config.toml
bias = "all"
tie_embeddings = true
init = "normal"
grad_clip = 1.0
decay_shape = "linear"
final_lr_fraction = 0.05
Each number is 128 + 32 x the weight over its row's rms, rounded and kept within 0 to 255. Layers, rows and columns count from 0. Numbers have three digits each. The size before them is the row's rms in percent of the matrix's.

# up: layer 6 MLP up, 512x256, rms 0.116, rows 174-198, columns 128-255
# down: layer 6 MLP down (transposed), 512x256, rms 0.103, rows 174-197, columns 128-255
up174 109:114155140048136150134146147091130120142136147097148145097186108084106161152143151107122160090137175132123139131096134132130127137068119100132164126051136128095168122122142094101156105111115163214116119087103163106161167122170127163139160157183100120106136090166075103128074108165143145134129132150125097168120098211093194147143078101110145089171089142104139121138129128108163087082071
down174 081:124160141152159144135088156101123087219157121077146097100130137091170165179161195130172097079129165086095221173101096148169146105095129138096176128113127151121134174183114107103138079142130119110123113150077167141048119176078085144139119135166147091135112132107180126153095140151156122137096092153099103147129079217109151182149150116104206137245094156146096075146133107120121116101146
up175 102:139188102119102086099129125122105129119050124105117119166152098164184099164125108151186089146201113113108145109125070114092051149145154139170162101075119083115149145185112108103116231102125132149090163156067137150118200161115109147101142078101058171101088149129130192127157163140155130182138110118187142163147086151106087136130122104127087105152080087135049118090115096167179123135151
down175 099:171136106144207132140148118184146147152121119118127171094117088103131088204175111100093061115140158087078121148081132065126145151177139100135096131171118077149136130174123173140167166149111105148103103138145166095101134126049104065122150122118164097107172140173131128121121093194113150157144151062175130146104095100147086050110112162081168129152119164139136122090101099121089130138147
up176 099:104126096144133127132124169076103105167119128105077165105127193150101103104157070223178166095159117089150104102055169157073092077128188118168115191075123147146178119104124110144131127162156129169086118148163205115105139152125132074139115143148132098115127167093151140119150048103115129130142134081102122136133116111120099104183110111141142139067133181080084153139097116129150100155107
down176 092:176071154125155124120127145101088132183106170135111165108153141126154147093110119135143102139134194127117128104127118113096074040044134185100155179083113136093132102111104169119091131131135094101106069143177127159087136148166119093140136121097203105088133104104194101145108100174065135152149141113183112100133062111093097045098160114157163173126154104129080124100102184168106098149153
up177 114:160115075139171129122136087175127086161135117129161129149089044134100153107178109139103125166157143124086082082123146140142187156131150194081079103145154120112137090120129137120164143117202140166121108165144168176157120120099144102061136167089081134184173118114116164102126092148125141144135179108105168082139127161128097159109162151088118117087124105095127129142108118132173083178166
down177 128:099094151119151145094137107137180144130103079082156138120111137111149142114113157137146177081071201157082151098109194143124097123108120094104126089119186104115045142099074114173104154109110143136160096108160132174102202148080125150157146199144093142119102130138162124103134167104120101131123229096029113139150104118112151095137103175145142086150142139175179162173147126103154174146087
up178 104:130099144150091120099127122105117131130130084123134174193130160142117157069151159160106079090081139117129101060082091106100105133172118115134116155168111100147161136151125098111175168140129119077171116137119128108163167115168114111084102130079089146071187157134141094092215066111124140113149126141100188122091147130151161137090104137169125154144118066099095111195105116064169154106115
down178 099:152124113075127120221111158145121100175139119089175108168095102108139111125140153101119098145135121119148136094102216086105105119131135124114118143094126092137151107139142203111169118076143114068095114105179165127113098077035075128134093140114067106172136155177075106127109112133153143112153049140165098131134170022124127103122117089135093146079112102092186109091186094163184100123112
up179 096:115149142198094142122055071083137105097100080185124124058158106123148130109112156104100122152077098104149135087128089135120088082139132157155120094088123139171159130190170154176090086110162222121130127111084166149157137093115130101121119091154090198108124135158109109217136202102154152129120110173110114135055119139078101113059115179123140108116133095170147126106102120112109139124116
down179 087:152081095112155161154140157148075102172086174173138102122118140100225145108170089103126104113148164105093125141100112135165202138129133089131184122127140133075211085119076098141172109174135080133114082144151104139128132172167160127157107146124114110165114086122079160096231116170156143128161124158121140141148162076073140091087180078100060175102160149126153150087120139107145107125154
up180 098:123137147116126105123137095136132110150130123116096114097087141145111140164133124159083056138061130161156101069128090182145097095117143131201180102106123131149176185139157082122089172107091083090115131140093122128144146166172179102166089126110150113139133133184140199104100162116123152119115153087140095102087115131119123139135120092146135135106107189199121184108156096171123115123134
down180 090:116066161152130131157109117112131101169178185186096093158113162090122172131108155157162027109122124082199079129165121158171146115055101140096172105163126077099132111159116115156094158181109166120131098158171148129111144113122194093135117106099119093127112146129103165125166121142146094143156117113087104082126123167149139118110121083139148124124192119127133140132117127141059158159148
up181 096:088169142151112141108125137067145140093107078133069108145126098142134130087180177181063134123133142191159206179129140152139062094190123095184130082128086131131089168107122169143101138073146166092141089143159124132088160126129126074089133089139127195077109156130094170103137092082134148124105156174153137090136116165130119128115120179099147131164162139129147112134153136070113119078113
down181 098:145139117191158135123099150098098164120143103122114103146059174076125178140140157242100098132172110100084105102107144159125133149113148124072139161122129099128090122148073147109128139099122149157144101159147165101159092179143124114063128089122162090129094122145081093085201136176081082122064093102106160122122114088116090091075081154180170127065091125096146093129143123143154189094156
up182 107:163165108111123090141092136147180097156139077155064205102146100133103190094117136163172149099128130117098099142147154125173058130132189151093103179088121173109115166141111105169139150160115140133168093150149143159140090108064148150098159167167178161130109120113164139093116175149103116126128145110157150153124103127043183119130111142154123150140054165141129170154124103132125181138140
down182 104:164091106113187152091080051127162110125110135124157156157142154119162154105147121083138105111172056120149165197173125119135099108147100120159070123124153189136148114118158052135105080179071145097130174099168087119068152139078117150145112138087133089155106099109090186119092163144103156159140172187175105176127117120163086111148077116140114082146113061133112162112153111158123130121132
up183 103:134120189092147134129117105158110111167173137211064142145208198088134153094118167130057132119051128057138122052125144109074124113043091147136147109131144094139120169136187092147115154153120140143132119111158149162077187110166191129129218075139077112097089098086141105171151133103110138112136211161145187110108113161172132089119089105093126137097116142160183135175118109126121162152142
down183 095:123131178118131104189132162148168173117079120111164133134107116156114115154144115160163085133118074106119149140092175037145131138136125135170143120127221105150124099138157153140133126118125175114173079100138121119158141090117112095146067151118176142124085178193148113102064088133147102128075145126145122141095121152137045171165167160121141105150126141119137151162154099077155106186110
up184 103:155141138094177177132069129132091109108123084066178105129145108145145120068128157099139102144144124101127127058112089167142046110098100071136201133161130184133199073147145148095114125125164136099154093185135150206120116131168129147136117063154085142146187074114105142097139105122147114082163141203064150108127175125155123064132152126118161137167033107106112132151154173135090150124120
down184 092:163114117138136134191081144166117060178093173140106145139131133105125117143139133080119110126078136112151161108071136131098112129061116122121170150139201098115152135134131139152130157098115103119114124146153134141126167150102080178135046141108089114119144119053133170087094104147119072087219171119062124121160128110093136085111148090113099179090117128096178165102124100087159107176188
up185 093:091175126122146113069167175084132153081153120050189116150157118160132129140155143120142132182096111115129127090135095132131096118102141174175102095160086081150119146141161146110123157118122105120119163088078135119111213167129132151147100031107154138142108178055134195053165120070107099137147110122082162164169155160145159185136101160124167095114153166178096074165143124116140128136094
down185 092:148161097126106114110162127112141133146153095149103156103136154163089144113073120085083125165117113168138078122115126168148165120157190158127110113043164118107090093109120083136069079138129139129097159140090131069132089156149062130124091146125167130088204134096139112139109082103113160154132104139142078190135171134141111167187126109092138123083102078151174081135088149162118151166124
up186 110:180119000126167113108179125172098131075108155103157065102117131156160115140152130113103122109179092181078188154119130168106115156097100101127128164107091132104072125100158155130093126106157145139206100086117155112112166089171126161141115179104174217119149148111154154166115096133157167152112161134111160179148164076103164165143136152087187097199100120131126116161110174141080087107076
down186 095:128165082118143156155150068159077116088123121148152124131100103110201129131120198144133075189113087176119139063093123109134102132091107102125187137118112152081120086144160146129137108099182111156120107132194138166126090110144167102128112113159166144128108170193140115088181086166080126114185140163057126135112141112103147150112153083139089156120105149143133117036157175130082067139093
up187 114:138188094105167101133161096199092066077072156154121104162098094153097128128161119102137111178092117096103181097129070114093141092125092113182120155124105110132100096154088137101159107056105129150189159116152122113166178143168092144154096120094145145135103114150109180125140188102150130107192130093161140165158170127138128151143141154140092171083138157112195065110077137146169179110065
down187 114:140110086122160115135158141119122146135132152115091176109180114116125096143129142116169136159161140138158095168131071136126134094075181076118105120084176082142115141122161133112108152154079146113220153093105163149156108106099157141135179065178126149136163167146121124149096131080079111129056087132114138076062106145152114172194129158077159061128132053177147085151111169142147093103175
up188 099:143108148098102114129095112074137102130137171084136171162168122129102152173186113184170102167221103113094141085167124083108104087200147037099095151142102119184124147100141115093111093132118121160162137142121144118156107099126128087158136180177130138097132134128113143120147089153083124160136132144105138127118113155104058106053125188106089115146090185135128079131123099075062161169136
down188 108:130102141146150097109142158069078095147140107152189101154155105065086135110144138109123094131134103114107119120139168079166105123122093078117186079142134134131123117147170135095131146133120123139164093120110110154203146125135155115142173138188125137103120156078134172168158067140115172156112108112111140112107086104170118091142134116089111139090147197116165144089093115120159097170165
up189 106:107116069159157152138120194072139138135135108061107100123117060132113098070139063156151125102161144167157147053097124135136103128111107056140060183087104124154181108159131102105191102132128101097146132070105157151090163105096126136123122127136122151170159132094112147079119145125111185170112091221129134123160101121075092095118153185111117168108145155150088110143101093114137177109157
down189 102:189083101084161100163121194114063135127073079135151117150109105086115131108131132099135143180077114154156122122128127087125092128096072103105146157098161128149069137119106183140181134130132099119147080125163151103136136112115077109179082149124120139090164112203131114088203078117146122147194139166133115135106128091105106076108137186141119134098164124121148108125078128107049108111118
up190 108:179137117122181134114197131123144070141152143126153154097077131142126132061139165163189140109156047124160180163055114154116086094140141114096170134170113081163149191058125152143140117168125174105094098141162065175139097073125172106117159095142147107154116174137120121083159180138134137154167127147131156114102124041144103176123105090158140147104121198119125131203116159080085175114108
down190 101:088094140142101128082108089149157121134163157183128109162149142130134150138104123153129120154129104149135139165125128157226130066194162167136121192136072099131101141153110135115117118092092162101147106126153166128150126086161117148170163144170186155138156179103138126170184084108110108192149110131083105098127079123051065093115133100103146119137115118180175124132133201124084149072125
up191 103:128106090095124086092159081121158101112103113165135125125109092130193104159113096110078164118107214105166091136185113173173204094101165139154105151145138163104106083135137099106105148110187144155160148131124125095109153153175165085130092080106165131217136090171120138111169146142138104166102166112141200162139098139118152174115114111135097175091137175205084164164141130193202079118115
down191 103:098109129208213112128111107225139108140092125112122137091069152110161143119169140091135169121159164181149203140091140132154132134147166179071066155154156151073120168115144185132152114129179158117171177163106133171168089114141095146133120106111127111126188083064119131096145094173109109106101147113130127114062131080115164182132136184071120140176111083122097177152152072134119070097123
up192 094:109124216149170108108107119154150145147159075091121111097124190151148176054115128104120095167139172062163140178116122121127114137126085133103018115155111161083093092129172162114107143121077115112167155133127116132164149158144132156201147156170101122127150118099210109121143127093190116156106124127123155110130136085194104124138129149114183120123109141182097066103115090139142162082081
down192 085:164143075065135114161155151176107134152093172125074119133115122100140193102140161192126123080106176124094124110143156131159151116136143100129192133146131112153117094118066118081177146185138194164063140106118106116120111133127153115134151092142113098071114114135059182074144132082167109128141126115150139119125156163054141146204127150136135164150167194077146111113161075170137079171132
up193 089:137101129148174128151084192095198084156120138119140118090080116188170135127162145122121173127189149172113085128208174129152100117101093113131117130146135086160080131148108118143105128111119162137178151146095147181096155104119112096151129089185137159125116188131095098143134146146091101144053118140145115093128116140076074132094104183134112110100119108206134132139037180130089149084167
down193 076:139143087091125153143141101115163105109099142187162094120071147112179137119086125132139086166136121137157113171078123169127137127117150081164157101112100136126137131179153135071161115089144107110087183127167160114102099141114087151080076149137108138114099154182163113168049137130151169156221156149129153173101067152121116111110119116132160127105079133124093100097179106128135117189081
up194 101:119144072101140102063134157148155115094152089075075109127118114099072152137170122180051121102086141172109124140121153153167145177175099155178099159088153170089130132174110180047054172141150178108162128115133109085104119128097142100104144149095102103093170120100119114103097181154131160121117154106113148158113130086123058084131159148099145157123117130098105143154089094173129141120199
down194 097:182087081131115137109119153124182143108124122161124126157143090058078170152105129168156108076130175138149132151149097100184091106060127140156091134016135124149125084131095144119127106116145125131161095070092053103081106164099082117154093164091141111136145100143116110167138054077156133125138133088215047143170162048146139134126155139092147117103126130155140130179195170150159116136143
up195 108:124120155166177097099083135041117133122106098175136168152133165114081155166236084091116122117115135147112097115146117165142119089162149164120152143139157162128081150139166143182117143089080163204154108202141125099129169125135128111156125122122099116119079050089133089085092131142102141116121103170139086159117183160209123147095117167081134141119122146121116121121115083129140161091151
down195 118:123155166143123159085151144102104098139100185129100143101131176138161123079127108148115098066157153133145154071132122099145163115171107095057148132166131153111161121125152119130112102155149133164061120172134174171099142152117097151077108144168084099081055075058127092081171144112121155129168172138079125128107116140125104090118123112136138116170137119026139103128139089105164129061113
up196 094:147079096143121128120186145137181062200129170136105141146123086155107090118142171081116119123118141126126111119141120127114101108134184142165110111108172142132135095214134124078125109103144132158100067189072161145079094164111104135146123080187090148117090057177174179110084111084128098122161150047112150160105181135151124112068117190117154151121173141179096128100147110140147121105093
down196 087:095082079075160103114078148155117123103185093165155092119121146114108130140016080127125233171163105103126143148118120106120130161083119129109173106138150120089181124098140177115121150142136111134114163212119091085145166116140190120147134107121175072074122129170094147166154102160110097084093098192137162128131115094116126190129107151158059156186134119051114144145114093137164109123128
up197 103:138119159139132119084140096131187123106178128140122088130102127158164161060165126102131120163189121169128139093095151156128082130095087086150138164076129159205144116172128093154093106089149160131114153121100120145124132121168149054093096133178135121150141166134118149116103159127132131148147116132173159057142118097127143150103092118141127128152136076137085175141065127135142163180095
down197 094:075142161165149115094126125070116077208188165067099154061104092147125116138082134063183168101146075123156075111149113128160095122114101088158082137130134120193134106121177084171111120078120089146113154121147118129115107120121146148118106096143153151167161131129115117170105158147134072155132086120166153096142130139152116097094112077132136151112144111188124082127100131122107069087150
up198 107:181151133109144126114150032114148069063079135137133112166183091084105139148145149060080075140107164095102191140144113176114133075081128097201118205116082132154146129110195140150139153138134136220109096155145099140099146147170124147137134128125120138172146124123078072096089123156095146128114146132171159081103179210096126150148118152128068088098070116098116104100090132174144113138092